Each number is 200 + 20 x the weight over its row's rms, rounded and kept within 0 to 999. Layers, rows and columns count from 0. The size before them is the row's rms in percent of the matrix's.

# layer 7 MLP down, 64x256, rms 0.333, rows 0-63, columns 192-223
093,218,194,199,185,227,190,228,208,210,175,199,168,191,216,183,204,206,194,183,224,217,202,241,180,230,211,177,178,197,157,221,219
094,207,205,212,261,253,207,207,217,201,176,200,182,265,189,223,189,193,198,206,226,208,182,208,203,212,209,206,185,208,201,201,206
100,192,209,176,195,267,210,206,207,188,204,240,183,183,223,217,192,235,181,201,180,194,203,171,201,216,182,203,184,217,171,125,201
092,193,225,185,193,194,229,214,232,222,218,195,203,190,235,240,201,169,211,207,206,182,222,193,182,234,210,183,196,192,209,219,190
094,160,216,217,182,212,219,199,212,170,214,211,213,222,186,199,220,218,208,193,206,199,188,180,186,197,218,212,179,227,195,195,213
092,177,217,162,191,188,172,211,206,150,239,207,174,162,200,222,189,200,202,202,198,203,250,217,194,206,198,192,228,164,197,186,203
095,187,206,187,190,194,195,208,197,184,183,174,216,167,188,199,201,186,177,166,167,139,214,167,192,216,184,176,183,187,207,202,217
095,183,219,192,197,200,220,199,227,198,190,221,204,197,208,265,225,149,196,225,198,157,225,221,197,153,207,198,194,190,208,192,193
107,151,193,206,204,197,224,163,209,213,230,232,174,208,182,209,201,240,202,190,181,224,225,202,207,239,211,194,231,202,234,170,238
099,217,186,189,188,251,195,179,199,186,210,200,203,186,204,202,181,178,181,215,211,189,190,220,211,179,198,181,180,203,190,209,187
094,194,196,184,181,190,207,188,175,229,210,205,178,178,187,186,213,185,193,178,214,175,218,173,204,235,190,176,198,200,207,198,222
108,215,206,175,207,185,198,240,196,199,205,193,199,194,202,212,191,196,194,166,233,191,211,180,184,194,234,171,187,203,207,181,226
101,186,220,217,205,222,192,242,189,226,177,229,182,220,212,173,187,171,222,206,180,187,223,209,212,199,167,203,219,204,169,222,200
092,178,199,216,221,220,210,182,186,193,157,200,205,135,181,180,231,202,202,204,186,166,217,186,221,214,214,199,195,194,230,177,208
095,180,193,209,220,222,194,178,179,165,243,186,204,182,204,205,187,194,199,217,207,177,211,162,206,162,163,219,149,202,227,187,177
095,203,173,180,209,203,178,208,173,220,127,195,208,209,193,212,239,222,220,222,187,220,213,200,201,206,202,201,197,185,190,219,206
097,199,182,204,166,239,187,200,161,203,191,184,202,172,190,206,174,206,218,207,205,190,198,159,192,187,167,203,190,228,205,170,192
101,209,251,195,223,181,182,198,207,193,200,211,202,183,239,201,196,218,183,208,224,213,192,198,213,209,191,206,195,194,257,214,206
112,184,210,212,226,212,197,206,190,184,220,218,187,198,203,191,201,205,192,206,167,173,174,242,210,193,233,260,196,219,221,175,195
098,209,179,178,230,208,205,220,221,205,251,196,176,224,224,233,215,187,228,207,142,192,200,223,194,191,165,233,233,190,209,158,197
098,194,245,156,181,177,179,207,229,235,185,188,213,234,172,200,190,209,195,215,208,204,222,221,218,181,217,206,201,226,170,239,190
106,202,190,191,164,194,209,222,191,218,187,165,163,227,212,211,224,173,210,158,233,215,223,212,188,234,217,192,162,189,192,204,205
102,219,191,180,195,245,162,181,218,196,176,166,175,184,247,185,191,195,215,211,209,213,158,211,218,213,169,223,215,201,222,148,187
096,207,188,214,213,161,154,208,205,198,156,151,219,206,179,161,185,185,204,205,209,216,200,202,212,226,189,203,235,180,199,240,193
118,173,182,187,189,230,214,212,221,196,193,215,192,208,211,212,202,244,207,205,191,155,191,203,194,188,202,221,209,236,210,204,214
102,201,185,242,176,206,208,225,219,197,190,201,234,218,201,201,190,176,216,195,175,221,175,187,201,170,219,177,184,158,178,199,169
091,207,196,176,224,181,206,184,236,181,205,188,150,235,186,185,194,202,227,209,185,203,189,206,192,203,174,207,203,191,225,263,184
096,167,200,199,215,190,198,203,172,196,207,192,223,213,172,170,176,183,186,209,241,214,188,193,202,174,203,224,212,176,188,143,214
095,201,195,224,198,220,209,211,208,208,171,206,198,175,190,156,219,162,183,214,264,222,143,209,205,212,211,195,177,216,181,230,219
099,200,208,198,219,191,180,240,201,156,245,190,188,203,243,217,177,193,219,210,213,220,199,209,205,207,195,188,178,187,208,172,202
099,183,216,174,188,188,212,211,246,216,185,218,192,207,239,223,193,182,215,195,205,164,188,230,243,230,201,173,228,186,205,219,191
138,224,215,236,215,169,211,194,215,204,147,187,186,213,197,205,209,221,217,213,192,171,178,186,177,229,181,234,202,204,229,196,246
108,180,203,206,184,197,161,189,193,214,170,196,200,179,186,182,203,191,185,192,175,233,221,199,177,203,197,140,185,187,189,213,177
114,212,191,198,207,215,214,194,211,177,184,198,192,195,180,133,198,201,176,216,159,173,180,176,213,186,196,214,183,218,216,181,195
100,211,201,189,176,201,185,201,187,189,178,227,176,210,215,183,205,219,200,195,209,237,193,176,214,175,225,208,202,232,205,192,199
094,190,195,213,171,198,209,187,211,185,201,182,184,228,217,224,205,207,209,190,222,191,189,193,158,191,184,224,198,198,229,236,188
097,212,213,201,181,214,188,219,195,205,226,208,194,192,214,200,180,209,191,208,201,253,178,211,185,204,197,207,189,182,212,192,215
099,195,196,213,203,214,198,188,202,209,230,192,200,206,247,215,204,197,209,169,213,195,186,223,191,231,212,160,195,226,233,198,201
106,180,199,186,169,191,210,195,234,199,194,217,233,207,176,221,230,199,204,216,168,223,201,172,186,226,197,200,173,190,160,217,198
093,208,195,171,200,172,179,185,202,181,169,171,202,179,201,189,203,173,205,173,238,166,187,220,174,197,183,218,220,202,201,210,188
111,186,170,216,216,212,206,197,180,203,167,149,185,203,196,198,197,180,211,175,183,201,220,232,202,183,204,171,209,225,194,251,216
109,222,227,207,190,209,181,214,182,188,186,238,185,205,165,233,224,199,205,206,190,261,183,214,216,193,206,221,192,218,186,231,188
088,191,208,199,143,155,222,198,248,249,220,199,196,181,205,197,198,181,184,203,222,195,219,260,232,201,209,219,193,185,171,215,197
113,220,166,175,206,197,173,212,174,189,187,172,181,189,203,201,156,191,196,175,187,181,207,232,196,205,205,181,209,192,229,202,178
098,189,192,208,166,210,238,215,213,200,172,182,203,208,190,182,223,182,194,186,179,206,212,169,218,182,219,201,202,228,204,205,242
100,205,185,212,205,207,189,193,178,233,154,205,202,189,190,231,187,212,214,202,235,197,179,211,219,211,190,185,186,194,179,215,211
099,193,209,219,164,202,212,188,175,185,210,211,186,242,219,232,216,222,226,200,179,223,181,188,192,177,198,209,197,221,214,200,211
104,213,196,192,212,198,220,205,221,236,156,197,201,213,218,158,232,153,199,210,148,196,172,262,179,211,229,186,200,215,197,237,209
087,191,222,171,194,182,200,195,186,201,185,233,216,209,194,237,227,170,205,206,187,174,250,198,217,194,248,208,182,190,175,172,203
097,175,225,235,200,150,230,210,188,164,196,220,210,142,230,184,175,206,202,186,152,182,224,210,209,166,180,202,201,218,183,223,209
093,187,217,222,212,197,225,198,232,177,189,191,217,183,167,169,195,208,191,168,191,167,225,175,177,197,197,182,198,182,213,181,208
099,212,228,193,192,196,206,167,196,193,200,191,203,193,224,208,205,220,178,185,179,215,217,173,245,156,242,231,190,188,215,212,204
095,205,202,200,146,199,192,195,199,210,253,192,220,198,182,228,150,186,229,214,232,178,234,165,204,173,201,168,166,218,182,216,187
087,189,210,188,190,204,181,192,188,211,184,203,200,181,166,162,212,197,187,195,208,160,217,182,196,227,159,204,199,242,217,216,201
104,188,194,185,194,183,186,172,176,211,196,195,210,203,133,218,213,208,194,212,199,205,174,163,227,230,195,215,195,208,220,172,234
096,179,180,190,180,207,199,221,168,219,274,188,163,193,211,212,235,197,157,202,179,185,199,209,222,179,215,214,184,209,177,208,239
102,194,196,200,185,167,210,188,204,187,205,207,213,164,190,171,245,175,231,205,197,208,180,210,203,209,202,185,220,193,197,209,196
097,186,167,205,233,167,188,202,205,189,178,204,211,229,225,249,228,191,201,214,188,203,181,211,226,212,211,225,187,222,211,171,198
094,216,202,206,190,221,195,187,202,163,222,189,179,189,202,219,200,156,194,161,201,200,195,202,218,216,222,181,175,180,195,233,202
097,223,176,218,203,196,159,224,199,224,213,192,173,151,217,154,180,221,194,213,235,174,206,216,209,166,176,184,202,187,197,228,196
101,180,178,225,214,155,211,199,192,227,199,230,185,210,147,214,224,198,186,216,173,235,204,223,195,216,210,199,192,188,210,197,229
106,188,202,234,218,223,241,185,180,161,237,181,203,224,157,155,206,229,202,206,213,212,150,194,201,248,192,216,202,216,213,183,199
106,195,207,235,233,230,191,190,214,191,244,199,195,162,274,224,184,161,204,202,177,215,198,219,210,205,199,223,177,214,221,162,218
092,183,200,178,209,182,187,200,201,196,139,189,218,202,163,185,186,232,173,181,225,175,219,193,180,192,194,181,180,210,205,207,214